config = dict(
    norm_eps=1e-05,
    init_std_qkv=0.0413,
    lr_head=0.00703,
    grad_clip=1.0,
    seq_len=2048,
    train_tokens=321100000,
)
Each number is 128 + 32 x the weight over its row's rms, rounded and kept within 0 to 255. Layers, rows and columns count from 0. The size above them is the row's rms in percent of the matrix's.

# layer 3 MLP up, 1024x256, rms 0.0593, rows 542-568, columns 128-255
size [104  99  89 103  92 105 112 100 100  91 103  87  93 113 107 112 105 101 104  96  99  96  96 108 105 108  93]
[[151 114 134 129 142 222  85 141 141 161 148 161 177 136 113 108 162  88 118 116 146 120 100 145 135 141  77 123 176 137 127 125 117 103 126 147 105  96 117  70 108 152 131 188 190 146 107  62 129 165 187 118 126 180 158 138  97  84 117  57 151 164 165 171  95 131 132 138 133 190 120 154 137  47  98 202  87 122 157 108 109 100 173 125 136 131 145 152 137 123 150 138 122  96 114 143 139 152 137 129 177 154  88  68 139 175 103 141 179 161  99 144 132  71  59 162 131 123 129 168  64 111 117 148 139 103 177 165]
 [148 109 145 112  95 107 108 154 139 145 189 143 141 124 181 106  86 139 111 164 158 130 173  90 140  99  98 140 137 147 147 114 126  82 134 111 120 189 108 153  71 112 104 118 152 134 108 136 133 135 142 200 111 164 156 119 157  66 188 165 177 151 126 163 158 127  79  96 126 170 127 112  77 129 154 116 101  96  98 111 117 154 119 159 112  75 186  78  58 137 122 106 205 156 138 183 170  81 136 135 132 140 187 112 156 115 178  88 179 149 135 115 128  90 137 148 116 153 146 148  71 128 161  88  62 147 110  83]
 [135 201 139 116 159 133 106 151 143 178  83 100 100 145 160 151 111 180 186 132  86 112 115 122 146  61 161 139 144 154 124 120 106 154 147 172  70 151  89 114 125 154 110 127 173 113 107 100 129  91 149 141  77 138 152 111 138 175 129  79  96 158 110 123  91 112 126 157 115 178 110 154 142 118 123 139 144 114 184 168 125 109 163 109 131  76 114 100 108 128 111 116  68 148 130 168 131 104 138 123 134 165 118  85 113 107  95 106 133 127 176  88 149 130 165  79 168 163 128  82 120 114 146 117 111 172 126 193]
 [116  87 163  79 127 124 154 143 145 141 126 156 146 120 118  33  97 161 166 160  99 164 160 135 105 109  80 105 131 140 126 133 120 149 139 163 183  94 144 141 131  72 119 137 143 141  93  68 170 141 143 141 153 163 123 122 113  63 151  94 148 101  87 107  88 129 126 150 169 144 133 161 128 161 114 159 187 123 130 118 114  89 164 136 111  94 149  90 124  90 189 111  87 172 122 131  83 131 140 116  79 147 172 149 150 112 106 106  95 157 110  93  69 134 174 100 183 141 133 151  73 119 124 114 195 132 139 166]
 [125  83 158 144  59 127 143 137 127 123 154 145 170  80  63 144 127 179  91  86  71 155 129 174  99 112 129 114  90 156 118  97 108 110 106 231 126 179 119 171 125 143 116  99 114  68 156 159 170  88 156 132 223 133 124 141 134 142 117 182 107 178 162 125  54 164 137 138 116 101 129 157 194  99 172 137 121 153 149  84 139 144 160 120 130 127  97 132 152  73 100 146 139 157 113 178 127 119 101 127 136 155 107 111 116 161 145 171 105 165 117 132 174 115  96  89 100 121 128 111  97 123 117 156 131 166 137 176]
 [131  73 155 137 153 179 125 117 128 119 169 101 110  96 114  58 142 103 156  75 111 124 155 102 130 116 102 118 153 120 126 157 161  90 140  97 102 103 136  88  90 208 150 128 140 141 150 133 158  88  92 184  62 143  97 193 205 147 127 155  93 159  73 130 135 158 153  81 107 113 132  96 138 122 126 119 161 141 185 116 139 204 114 113 158 161 120 146 149  85 132 132 119 142  85 181 195 138 110 139 103 175 137 106 201 151 160 135 182  66 112 113 148  83 160 100 176 143  78  99  70 177 156 176 180 162 169 165]
 [129 129 140 194 130 150  82 116 132 113 162 115 137 143 149 182 110 123  92 210  94 134 131  87 121 121  87 162 191 133 164 129 118 131 120 115 104 157 126  96 122 125  76 114 139 143  97 157 162 128 136 155 123 113 176  80 109 123 168  99 134 187 127 132 169  83 152 103 148  99  95 107 148 161 178 103 216 140 167 117  90  96 120 134 146  95 102  20 140  79 130 120 144 153 122 149 109 103 144 170 126 124  97 139 178 183 131 112 125 137 159 113  85 176 127 117 108 118  81 104 128 157 138 140 133 130 113 122]
 [163 128 168 107  84 112 156 188 123 117 108 124 143 116 191 100 119 168  83 130 113 139 122 149 137 123 136 119 172 148 117 147 134 147 135 136 107  92  80 122 133  52 143 106  65 116  65  93 192  80 166 138  28 177 132 173 165 147  95 133 110 145  95 112 144 135 116  78  94 152 123  73  94 168 135  99 119 151 150 176 129 151 141 110 151 132 136 100 137 160  89 132 104 155 160 147 108 168 171 153 164 147 119 121 141  89 142  67 104 121 170  72 149 140 148 121 101 165  80  75 144 118 121 141 162 192 147 140]
 [110 123 157 127 113  94 122  98  99 114 144 159 156 184 117  87 158 106 128 152 149  93 141  70 175 136 141 123 153 118 153 104 126 119  87 143 124  60 171 129  93 134  83 134 146 222  85 130  54 121 135 155  81 120  61 134 182 121  84 139  97 161 181 152 133  90  65 103 172 162 139 171 122 108 196 128 111 117 135 128  95 101  94 174 134 147  94  85 102 101 130 103 148  90  96  45  19 108 124 113 111 109 153 168 138 148 176 115 104 165 165 106 142  87 142 165 135 122 174 100 112 115  76 134 145 119 133 137]
 [135 129 124 146 146 119  67 162 128 109  99 169 117 106 151 167 160 142  97 119  86 153 114 141 158 111  94 104 146 177 100 100 156 158 124 194 184  96  90  65  95 188 165 139 101 121 150  87 129 132 114 132 142 160 151 110  76 163 147 153  88 130 164 137 105 108  97 115 135 151 164 152 177 107 199  56 140 147 174 141 130 146 157 139 178 119  54 145 131 117 151  81 124 168 135 116 151 106 134 158  90 154  74  76 123 157  23 155 152 177 121  78 117  61  87 141  81 130 158 164 124 173 117 147  81 113 112 127]
 [144  93 105 120 138 107 182 112  80 138 111  94 191  99 142 148  71 161 179 113 106 143 103 139 168 156 121 100  73 100 112 204  92 163 137 135 147  78 164 161 121 112 112 102 137  99 109 113 129 148 137 126  64 106 169 141 108 104 150  94 225 154 131 149 102 133  99 142 107 163 147 157 139 160 150  94 111  95 154 100 111 125 111  91  82 124  92 129 104  98 108  99 111 123  81 116 156 176 123 164 223 167 138  94  83 119 116 122 177  81 144  45 154 151 140  97 172  97 103 147 185  93 111 118 143 106 129 158]
 [ 98 161 201  49 129  51 155 133 136 187  67 140 150 126 120 101 120 157 105 128 174 140 120 141 129  55 123 102 186 209 151 158 168  96 192 111 123 116  98 100 218 181 141 165 179 149 123  55  85 164  88 118  81 167 150  56 100 136 157 138 116 123 130 126  92  88 172 154 128 116 144 149 142 118 135 141 146 178 155  73  73 156 105  80  96 130 152 126 105 148  94  66 116 123 147 109 132  95 108 143 121 139 100 117  94 136 109 125  83  93 108  98 147  52 105 102 110 105 119 165 162 111  96 138 140 123 155 152]
 [168 120 147 172  60 161 119 102 114 138 134 134 117 117 131 184  93 151 138  80  90 175 128  80 158 124 144  55 151 179 116 142 109  88 114  62 154 154 124 127  77 111 159 121 115  76 191 115  71 112 124 131 124 108 136 165 168 118 102 116 150  95  88 115  86 163 108 122 100 177 117 133  66 192 145 111 152 176 176  89 159 177 158 130  98 100  57 130 129 112 121  80 104 158  87 168  82 138 149 140  95 148 159 116  60 128 170  83 179 170  92 165 131 102 146 181 163 164  88 151 118 122 117  92 147 119 121 120]
 [156  75  77 145 157 197 134 115 102  99 129 160 169 134 101 172 126 117 128 111 142 142 153 199 127 173 110 116 143 110 150  74 150 155 132  49  91  87  98 109  87 111 146 131  92 101 134 109  85 183 135 108  64 175 136 158 154 114  97 118 143  91 105 174 126 173 171 127 115 124 148  78 128 125 193 126 108 128 103  90 144 132 156 172 102 121 104 210 137 160 174 172 135 117 113 147  92 159 115 106 139 126 150  84 133  89 105 132 115 118 120  89 184 148 148 136 129 158 173 179  95 152 133 117  93 107  74 184]
 [ 67  82 114 149 208 125 167 145 142 107 112 159 156 124 177 133 161  95 137  90 110 126 146 147  94 129 131  94 140 155 126 175 137 145 155 103 110 139  94 140  58  82 135 195 139 166  77 145 122 155 165  54 135 148 145 144 164 175 111 193 121 146  94 138 127 185 152  82 152  91 124  43 143  87 100  82 154 159 168 112 108 130 102 120  88 132 122 153 165  80 164 105 187  84  69 125  98 134 160 118 120 179 119 107 149 195 129 137 129 121 123 165 177 170  93 128 176 164 106 134 112 133 167 101 131 108  94 174]
 [120 181  88 148 118 168  92  89 144 141 141 149 150 117  86 125 155 166 157  57 138 114 117 186 109 123 114 127 121  73 119 158 192 158 164 106 122  94 150 169 127 107 139 160 106 119 125 117 152 113 172 170  53  80 148 133  87 139 114 149 105 103  62  77 141 163  76  47 145 130 166 155 135  84 103 138 101 162 112  90 125 116 150  88 158 141 172  68 120 154  50 123 113 171 101 155 161  78 166  99 109 145 163 118 181 209 106 167  93 132 144 136 134 146 203  74 145  93 141 141 114 124 146  83  74 111 114 144]
 [117 140 145 104 144 129 150 130 140 119 101 163 118 150 143 115 161 122 176 104  64 175 121 103 176 184 153 147 132  75  99 100 100  83  91  89 122  84 133 109  99  92 117 165 128 132 174 136 104 108 128 106 142 144 154 142 157 217 193 100 141 104  40  63  89 124  79 111 119 131 165 101 107  63 116  86 165  75 102 121 164 107  96 142 134 123  97 131 115 141  71 202  99 123 185 128 102  73 103 142 109  87  99  79 121 154 143 123 166 205 105 148 114 141 110 111 168 135  99 105 146 101 136  93 112 163 124 108]
 [123  75  69  99 138 200  82 131  94 145 117 181 158 176 115 155 122 136 145 158 137 158 152 145 100 151 156 164 120 149 128 199 132 116 153 162  68 149 135 138 104  98 125 166 110 151 122 130 123  90 126 104 139 157 155 187 111  85  93 159 147 117 110  99 124 131 125 151 155 194 188 159  43 163 189  79 162 108 145 145 131 130  75 149 142 137 124  85  98 113 145 122 159 140 136 139 129 132  79 113 211 127 182 168 138 213 131 106 129 146 176 132 144 164 137  99 178 128 131  99 124 113 100 111 154 111  79 138]
 [117 115 160  77 125 133 100 144  91 179 117 126 166 148 152 135 181 157 162 124 104  87 134 199 173 127 143 100 141 114 168 130 177  48 152 169 122  94 163 133 128 100 122  85 146 132 157 111 190  88 118  72  95  96 138 122 147 192 113 134  99 155  85 145  80 231 117 132 110 129  98  50 125 147 166 119 148 145 114 108 101 154 126 102 119 187 136 172 137 153 138 131 104 145  98 141 123 123 165 111 162 165 130 203 151 159 124 108 113 120 141 151 135 157 148 174 153 149 117 150 175 144 111 103 127 205 177  79]
 [149  62 218 175 168 131 106 178 230 131  69  96 130 137 143 147 126  98 110  89  96  86 104  99  74  83  77 116 159 145 138  77 161 127 120 143  94 120 134 127 105 118 142 145 160 155 153  78 111 167 157 182 102 136 189 144  75 146 163 118 102 135 152 171  93 146 170 100 127 181 122 132 112  72 140 113 153 150 123 170 105 156  87 157 123 152 129 142 108  85 150 133 134 117 125 109 141 122  97  78 119 181 125 110 123 108 156 123  92 152 129 177 121  60  95 151 182 175 144 106 169 110 125  78 114 141 160 154]
 [129 102  95  95 143 161 146 125  88 130 139 127 190  81  49 107  84 204 154 109 144 122 161 129 125  89 113  91  94 163 174 144 136 117 148 159  81  94 137 126 127  96  98 138 172 148 136 106 158 169  97 105 118 182 151 105 168 169 103 115 116 104  87 105  63 156  75 149 162 101 129 123 194  42 150 146 143 146 129 132 116  90 116 132 139 149 172 111  82  82 163 197 136 158 109 192 159 151 168 109 112 164 173 116 116 175 145 122  81  88 142 142 155 154 142 109 102 201  86 118  98 137 148  88 165 117 143  90]
 [101 118 148 172 129 184  79 146 106 147 120 100 151  92 167 146 150  80 167 120 147 123 106 113 168  93 184 113 141 116  96 128 132  91 122 145 166 146 149 107 135  91 107 137 138  95  85 162 124 113 111 153 102 113 122  79 113 136 158 176 135 145 116 166 123 168 122 137  78 126  96  97  79 164 144 137 127 159 122  97 107 164 133 108 140 132  72  98 136 127 121 122 168 141 145  59 154 127 179 170 100 120  80 107 134 140  76 118  98 161  62 103  65 147  80 133  93  86 121  99 147 118  83  77 137  88 134 128]
 [122  60 137 155 103  99 126 149 177 128 102 192  90  82  97 106 125 147 150 127 151 110 138  80 130 135  80 119  31 128 132 127 113 100 152 189  88 159 129 118 117 148 122 156 132 116 153 126 130 121 159 130 125 108 112 110 141 144 126 121  63 115 122 151 100 186 183 103  83 142 147 128 169 134 187 109  98  92  90 143 147 134  97 108 194 135 134 171 114 177 123 119 142 158 144 139 166 150 148 147 123 185 133 104 184  74 166 116 115  77  97 151 130 208 107 142  72 139  94 160 131 120 134 172 126 144 100 100]
 [163 125 153  56 106 130 151  92 111 179 167 151 101 146 101 117 146 177  95 152 136  87 133  76  83 106 153 109 138 169 134 126 140  62 171 137  72 118 105  98 108 141  77 109 152 155  66 177 131 143 101 127 145 134 160  88 147 141  85 108 120 154 148 102 111  98  98 147 179 191 211 124 120 121 140 102 163 112 124 103 129 116 117 157 138 178  98 131 123 190 136 187 166 120 128 141 138 152 126 112 111  81  92 113 168 104 125 140 140 117 159 112 130 131  79 132 152 176 143  74  80 147 120 128 114 112  58 155]
 [139 143 165 176 149 141 168 171 111 108 118 196 108 111 107 120 141  70  91 167  98  34 104  91  91 170 118  96 102 121 164 118 153  96 168 133 148  88 116 154 182 104 129 133  78 109  88 178 147  84 204 123  97 133 156 120  90 113 142 135  94 145 175 121 175 113 115  92 157 134 100  55 123 145  87 168 117 150 115 140 107 171  89  75 120 107 143 163 161 157 126 136 156 119 162 133 120  84 114 181 152 112 116 122 115  96 103 120 131  99 136 148 172 122  99 136 179 145  67  76 153 166 170  71  85 101 131 157]
 [104 135 147 117 104 111 152 144 136 165 177 124  85 111 119 111 124 134 169 149 148 146 196 146 168 134 101 193 173 169  90 129 131 129 149 182  93 120 121 170 127 141 148 118  69 146 156 142 102 103  61 144 136 136 181  95 131 151  62 105  98 162 147  97  79 118 196 165 119 119 129  73 126 101  79 142 137 135  67 130 166  88  92  89 148  51 146 143 155 180 149 164  88 144 190 142 113 174  94 145 169 151 109 150  87 187 172  71 128  94 164 163 124 112 120  70 130 121 150 119 109 124 139 172 117 160 147  96]
 [115 105 107 164 128 144 126  95 156 119 147  99 151 125  78 100 152 212 158  86  92 161 116 113  54  85 113 153 141 161 155 158 105 186 121 166 131 137 163 148  96 122 107 120 122  91 156 157 129 104 118 181  90 102  92 126  95  49 151 155 100 157 104 149 151 127  96 106 126 137 174 128  90 134 173 103 113 169 120  93 126  57 133  78  83 138  90 104 127 113 102 179 117  88 125  58 157 106 151  77 140 102 116 154 182 114 168 141 161 145 138 163 127 147  88  71 151 114 163 156  74  63 148 102 147 166 148 154]]
# layer 3 MLP down (transposed), 1024x256, rms 0.059, rows 542-568, columns 128-255
size [ 99 107  89  98 108  95 106  97 102  83 106  82  96 102 107 107  93 105 107  96 100  94 102 106 109 103  96]
[[108 159 139 188 114 177 110 132 146 136 143 167  97 120 120 122 122 117 164 177 122 114 117 104 133 109 153 168 137  60 118  78 134 137 119 125 190  98 160 143 148 169 113 113 124  93 166 146 143 180 138 179  96  59 153 118 198 164 112 132 118 155  65  98 135  86 192  76  78 138  83 112 150  98 168 115 160 153 141 179 215 132  28 131 150 147 111 132  49  52 151 140 152 119 145 110 107 134 193 115  81 154 108 193 117 124 140 137 125 155 109  91 136 107 123 149 116 117 110 129 177 145 125 122  88  88 148 150]
 [158 113 190 137 128 122 117 192 127 141 179 184 127 188 166 140 143 104 108  60 108 126  59  97  96  94 165 115 110 163  94  90 147 123 179 122 107 161  99 132 155 141 151 155 137  97 114 128  89 117 158 122 155 148 136 166 145 186 138 126  87 146 207 146  94  77 167 109 225 113  91 141 113 134  89 103 156 153  89 122 175 142 202 131 133  91 147 146 198 109 158 144  81 195 122 131 130 124  81 125  85  74 152 143  94 111 146 108 167 112 171 134 162 119 120 133 151 174 125 101 112 165 126 123 112 100  62 153]
 [106  69 149 107 118 126 106 191 111 164 158  97  75 159 107 142 130  86 113 176 102 198  79 190 172  94 176 159 101 150 147 110 144 117 134 149 133 136 130 103 178 144 100 103 152 133 172 153 134 160 152 120 121 153 178 102 164 115 151  62 160 164 104 121 119 101 132 112 166 137 129 158  97 102 115 129 124 174 127 122 156 149 120  99 170 215 158 134 118  99  57  66 108 114  91  77 181 147  66 157 133 161 102 169 158 151 151  72 134  86 116 131  90 109 110  71  66 127 199 114  90 105 120 146  84  75 122 115]
 [123 133 116  96 143 117 116 107 126 141 124 193 101 121 101 165 118 148 117 110 180  93 114  66 130 145 167 123 150 147 128 174 122 109 156  99 126  99 100 127  86 151 129  83  60 101 119 162 145 115 187  72  88  97 148 111 168 129 104 138 127 107 191 116 144 133  85 129 123 155 124  89 145  97 123  51 162 108 128 134 130 161  88 214 147  76 177  88 118  95  93  84 109  54 171 115 194 111 108  99  86 103 114 185 111 147 174 202 123 123 104  79 187 140 127 150 149 134 131 125  94 137  98 104  84 103 135 143]
 [134 159 143 154 122  95 133 170 160 147 127 117 142 128 100 109 150 134 144 129  94 103 142 198 134  93 110 182 127 143 157 106  97 112 173  97  91 153  72  88  98 135  34 142 166 118 119 101 147 177 100 144  71 125 168 124 118 102 122 151 134 110 164 124 161 106 107 175 170 178 160 117 140 168 131 191 141  98 138  99 174 119 139 109  85  92 111  97 121 121  99  85 127 151  89  98 146 149 120 154  87 220 134 140 115 133 111  93 112 125 146 143 181 161 107 143 155 156 162  99 146 143 191 148 124 124  55 132]
 [120 156 154 114 138 137  75 147 172 135  73 134  99 107 139 132 130 125  96 136 183 100  90 138 113 108  89 117 168 160 103 120 131  52 141 190 184 154 103 116 194 127 111 135  92 115 114 168  98 133 162  73 145 156 164  92 101 163 128 129 171  63 120 121 205  96 139 119 147  99 110 157 138  98  98 124 130 155 133 115 134 105 140 128  90  75 127 132 148 116 116 100 171  89  87 121 146 166 155 120  79 134  84 110 118 118 140 117 122 107 121 126 137 143 139 107  92 124 106 119  70 169  91  97 111 133 102 127]
 [143 108 119 134 107 150  94 113  64 136 109 177 102  75 121  88 208 102  99  96 110 128 110 135  94 132  84 125 125 127 143 119  89 137  91 122 119 124 124 105 131 134 111 155 138 138 123  96 187 116 143 175 136 187  74 128 136 210 166 153 118 120 118 148 125 152  49 105 141 113 140 136 132 134 143 162  92 113 137 148 186 142 110 139  95 128 129 167 189 185 107  91 196  93 117 107 145 101  87 131 121 176 140 168 115 116  81 168 153 108 124 110 147 108  84 151  78 144 175  84 116 186  78  80  56  89 169 161]
 [147 147  99 154 154 118 119 156 122  88 139 114 127 112  92 212 160 153 161  98 110 164 133  70 153 107 112 149  55 162 162  84  94 118 160 146 157 161  86 158 110 132 121 121 187 139 128 145 106 119 149 103  85 131  60 141 115 139 161 130  98 120  98 118  88 112 159 138 171 136 130 136 157 140 170  70 152 142 144 145 161 173 162 132 123 111 142 124 152  90 132  88  66 122 119 107 136 156 120 231  45 129 143 114 134  69  46 142 192 135  93 153 149 139 111 206 162 108 119  72 125 113 127  68 165 221 171  80]
 [183  69 103 139 142 146 153 117 108 149 132 117 128 132 132 141 131 119  84 117 134 149 169  67 118 153 123 151  83 130  80 160 200 158 169  91 112 155 125 141  97 130 101 151 161 128 116 110 126 113 115 155 139 120 195 159 133 188 175 145  54  72  74 101 141  84 170 134  78 120 107 194  99 109 159  96 133  84 157 109 114  66 138 166  86 158 112 109 137 112 160 114 160  76 108  94 147 144  72 143 188 118  72 115 155 111 176 121 131 101 107  55 149 135  90 139 144 194 108 130 179 105 157 181 115  63 123 147]
 [168 130 152 166 148 115 112 139  60 142 182 158 119  85 100 142  98 114 129 130 135 158  81 123 200  84 127 172 119 144 183 119 122  92 159  85 100 101 117  60  98 107 185 106 138 174 169 187  85 140 136 120  97 110 157 159  74 155  95 132 129 107 109 127 146 109 171 151 147 190  74 160 119 151  94 165 125 120 111 123  76  80 131 116 187 112 150 190 138 104  83 150 153  49  71 113 111 140  96 128 147 157 152 158 112 109 159 102 101 108  94 123 121 141  82 126 136  89 126  75 141 141 144 207 100 140 135 122]
 [139 120  75 109 100 110 114 141 120 118 116  27  96 147 176 137 148  87 157  91 138 154 123 121 126 167 147 116 110 174 124  77 147 125 202 160 198 144 145  89 135 155 170 141 125  99 164  60  58 150 173 156 123 175 137 126 159 171  94 132 126 128  84 108 156 160 144 123 180 166 117 108 191 155 124 146 163 159 126 137  74 159  96 120  29  90 137  98 119  98 120 132 127 208 113 142 100 126 145 133 152 189 155 115 120 175 114 136 134 125 122  98 107 159 120 110 114 107 110 132 141 161  97  98 142  84 133 108]
 [137 131 124 148 143 180 148 127 159  85 136 122 148 115 119 164  53 151 138  99 130 121 106 113  97 147 173 122 109 102 148 165 104 137 141  85 170 142 166 143  97  91  98 137  48 149 179 152 127 159 132 140 157 133 111 155 121 120  64 156 129 100 190 118 109  95 173 147 131  76 161 107  88  97  94 111 128 134  89 185 156 124 102 150 130  96 125 105 102 147 151  98  79  94 124 118 138 128 125 117  96 133 132 160 163 150 159 110 111  83 104 123 156 107  93 110 102 129  99 163  55 157 177  92 103  73 155 126]
 [123 112 124  98 158 124 132  97 145 138 156 148 135 159  89  82 162 126 166 138 164 111 148  90 130 100 174 105 105 129  89 134 175 163  97  90 168 131  84 119 146 121 114 155 155 204 107 118 168 141 186 141 163 139 105 171 150 159 140 145  99 127 115 152 141 145 164 156 159 204 167 154 226  97 165 137  87  91  85 148  90 155  96 135 106  91 199 205 161 105 105 181 121  79 189 171 139 113 149 103 136 180 114  80 152 179 119 176 134 166 149 113 132  81 137 127 128 130 119 115 202 109 113 137 141 162 113 102]
 [109 141 144 144 106 145 152 147 155 173 149 108 129 119 150 132 154 144 104 157  48 193 111 103 148 142 165 118 148 167  89  60 150 153 148 158 138 165 146 131 151 170  92 150 165 155 101 141 158  93 163  75 139 163  99 125 108 188 108  87 138 120 103 120 138 118 124 148 137 184 173 136 148  95 184 115 124 162 134 134 158  90  54 153  86 149 134 154  85 185  83 137  96 131 172 135  96  86 114 134 161  86  91 111 105 145 164 169 156 140 101 162 145  57 205 133  97 144 175 204 134  82 115 105 140 174 142 141]
 [131 119 171 145 126 148 142 143 149 155  89 102 125 131 129 181 161 149 134 178 113 159 138 118 131  99 139 109 137 106 160 107  62  69 145 125 158  89 143 204  94 125 174 116  72 127  63 137 103  86 125  84 105 151  81  27 123 127 160 118 120  83 138 116 114 123 127 103  93 125 105 159 166 179 172 120 106 123 103 143  98 112 140  84 159  84 219 160 143 110 123 130 151 113 152 130 141 112 137 180 188  99 139 125  91 156 102 112 135 164  88 152 144  61  86 147 113 130 198 140  96 152  43 158 123 194 125 139]
 [140  69 117 172 111 111 128 116 149 115 101  75  89  91 113  84 127 129 126 136  91 116 161 166  83 161 123  45 112 126 100 117  96 151 119 145 164 187 154 114 116 130 122 142 103 189 116 125  68 132  74 116 138 130 167 110 142 141 103 172 121  62  78 106  79 135 171 102 154 163  75 184 108  93  98 164 142 115 132 106 128 119 100 144 137 121 137  80 148 101  99 150 111 127 133 122  80 133  70 148 172  92  98 174  87 125 179 106 172 136 154 140 131 102 135 110  62 125 160 138 177  70 124 117  92 180 102 115]
 [117 217 181 183 111  85 114  59 169 144  87 135  95 106 146 133  52 116  96  75 141 128  91 142 140 145 112 103 130  51 169 185  83 102 176 115 154 117 139 109 134  96  99 141 114 109  85 133 104 125 121 182 152  92 166 208 174  88  42 132 151 136 168 159 112 172 142 177 171 143 127 139 120  85  88  80 140 134 108 123 147 137 166 172 134 129 124 159 116 147 162 106 113 102 125 198 112 116 151 107 155 140 144 106 148 184 118 122  97 130 140 154 121 151 124  86  50 113 107 157  80 135 126 116 122  91  85 178]
 [145 138 153 128 194 118 128 105 132 108 151 121 120 105 125 140 155 105 138 146 117 170 165  84  57  75 113 138 140 126 153  69  90 124  93 163 144 181  96  81 124 127  42 161 112  70 121  86  98 153 133 178 130 123 138 122 140 124 168 133 167 138 152 141 127  71 126 179 136 129 103  93 133 156 120 193 126 106  99 110 110 174 114 164 106 114 169 160 170 136 137 174  76 124 137  87 123  69  86 140 156  78 123 143 153  85  94 163 107 128 144 176 156  75 134 147 142 178 149 165  88 166 140 132 110  48  95 160]
 [100  92 102 109 145 131 116 156  91 167 122 112 185 146 102 135 123  94 152 196 147 120  97 139  90 174 101 126 100  86 154 143 157 143 136 130 119 137 103 139 180 115  47 205 176 109 103  97  84 141 154 127 147 138 100 151 151 174 144 148 174 125  90  90 151 129 121 180  61 133  51 143 152 140 117 104 135  98 139 120 179 169  53 127 114 116 160 101  84 143 184  82  37 119 139 102 145  95  83 127 146 100 164 109 152 115 146 137 130 112 151  94 143 111 153  88 188 200  64 159  94  96 136 140 190 132 156  69]
 [115 112 125 161 127 140 127 108  74 117 100  96  76 125 148 139 156  97  41 130 137 162 144 100 197 126 120 166  43 178 135 147 150 140 101 208 106 107 145 144 210 131 147 108  72 149 153  87 100 145  97 108 128 193 153  73 145  91 147 117 138 111 100 165 132 138 133 101 133 172  72 161 160 128 105 144 113 174  92 136 124 168 111 111 106 141 104 113 126 112 175  89 161 100 124 191 117 118 101 109  92 123 125 111  77 120 163 111 170 198 132  84 138 115 134 162 102 121  93 106 149 171  75 173 154 134 170 210]
 [128 166 109 155 142 176  89 196  77 107 173  69  84 176  95 126 183 149 124 140 216  93 163 103 170 145 106 114 106 189 114  74 155  80 134  63 125 105 117 112 132 155 141 114 160 159 141 128  88 147 137 123 160 135 134 137 149 123 181  62 134 148 162 118 129 193 176 150 143 107 143 131 104 154  56 169  96 127 128 137 141 153 159 117 154 103 147 142 162  98  93 109  94  91  69 150 119 175 121 190  99 123 128 131 141 177 128 149 110  81 117 195 154  94 198  78 168 112 210  71  79 134  96 102 130  74 151 108]
 [123 124 124 143 136 170  85 119 103 129 125 180 131 136  93 141 131 157 100 122 130  64 116 201 112 117 185 132 140 103  83 155 114  84 137 121 105 161 168 111  64 112  76 104  59 103 138 144 142 109 132  85  60 139  87 129 169 149 155 165  90 172 105 127 154 103 117 136 130 134  93 126  90 100 115 100  61 137 161 162  66 163 169 123  93  93 118 102 133 129 134  94 115 118  87 152 102 162 131  88 135 125 138 139 144  50 146  98  70 160 140 129 121 105 173 134  69 111 143 148 113 174 118 140 170 120 181 122]
 [167 140  90 148 142 115 154 180 125 124 110 180 151  69 161 166 125 135 135 167 103 137 140 136  92 123 134 142  92 131 141 139 146 112  73 149  89 108  65 168 186 158  65 156 137 126  95  92 118  77  94 149 170 152 178 157 148 130 111 125  80 129 127 119 150  99 116  64  87  85 186 119 193 104 184  93 150 162 104  68 174 143 109 126 129 136 144 137 117  83  85 123 145 120 111 167 165 141 132 129 122 133 164  82  58 103  63 169 154 177  47 155 194  90  84  92 123 153 123 104 119 166 150 148 128 128  97 109]
 [122 114 135 141 147 111 142 135  95  80 130 142 165  73  80 200  55 124 171  64 118  94 152 171 122 101 162 121  74 172 108 127 124 182 145 135 151 182 146 118  87 184  70 114 120 131 121  82 100 148 112 164 131 140 134 122 139 138 152 150 101 120 107 112 143 156 118 165 110 148 141  92 185 148 110 119 121 144 115  96  85 150 131 132  33  96 103 132  84 100 160 100 150  93 166 142 122 113 110 129 109 192 179 175 114 118 138 122 141 164 105  89 130 112 156 128  86  92  97 120 110 130 169 133 150 184 130 127]
 [145 157 197  64 146 153 161  93 125 116 173 111 139  86 143 154 140 104 129 131  97 129 110 124 177 131 121 140 143 123 121  97  96 127  69 160  86  89  68 139 159 106  74 150 118 117 141 132  92 159 143  81 124  90 146 136 184 154 131 122 180 186  89 132 142 122 164 122 159 133 112 133 141 121 141 123  81 182  96 170 118 140 102 101 111  86 168 122 154 151  72 129 139  97 184  83  92 154 136 151  95 126 142 141 112  67 116 136 110 112  79  93 153 118 191 148 119 151 136 153 148 127 168 123  90 126  91 154]
 [117 129 154 155 149 122 125 115 134 122 146 154 125 154  98 151 167 160 128 118 179 135  53 102 145 119 148 131 106 146 125 105 123 106 134 116 137 174  90  93 157 149 131 125  63 162 128 120 174 151 169 125  99 144 132 154 101 102 123 165 158 123 106  88 150 148 168 132 176 133  75 141 105 147 137 128 114 112 144 188  99 161 162 199 129 118  77 136 111 140 116  89 130 153 150 167 181 113 142 133  68 172   2 137  73 125 206 183 163 100 181  85 132 149 133 169 123 181 135  98 137 126 218 120 142 154  88 186]
 [111  62 138 100 133 159 149 104  85 116 117 155 131 126 203 100 141 115 132  77 127 143  97 145 170 143 148 124  91 132 159 139 116  98 138 107 140  69 124 163 119 163  55 121 204 152 141  98 101 129 152  82 155 182 156  89 165 131  85 128 122 103 145  84  73 122 100 163 137 130 133  99 118 138 120 154 129 133 130 120 145 148 120 126 126 112 183 107  79 153 129 195 140 163 193 112 122 166 215 158 122 191 114 143 152 142 200 109  84  77 107  80 162 136 149 151 104 143 133 103 125 142 133 123 151 103 198 100]]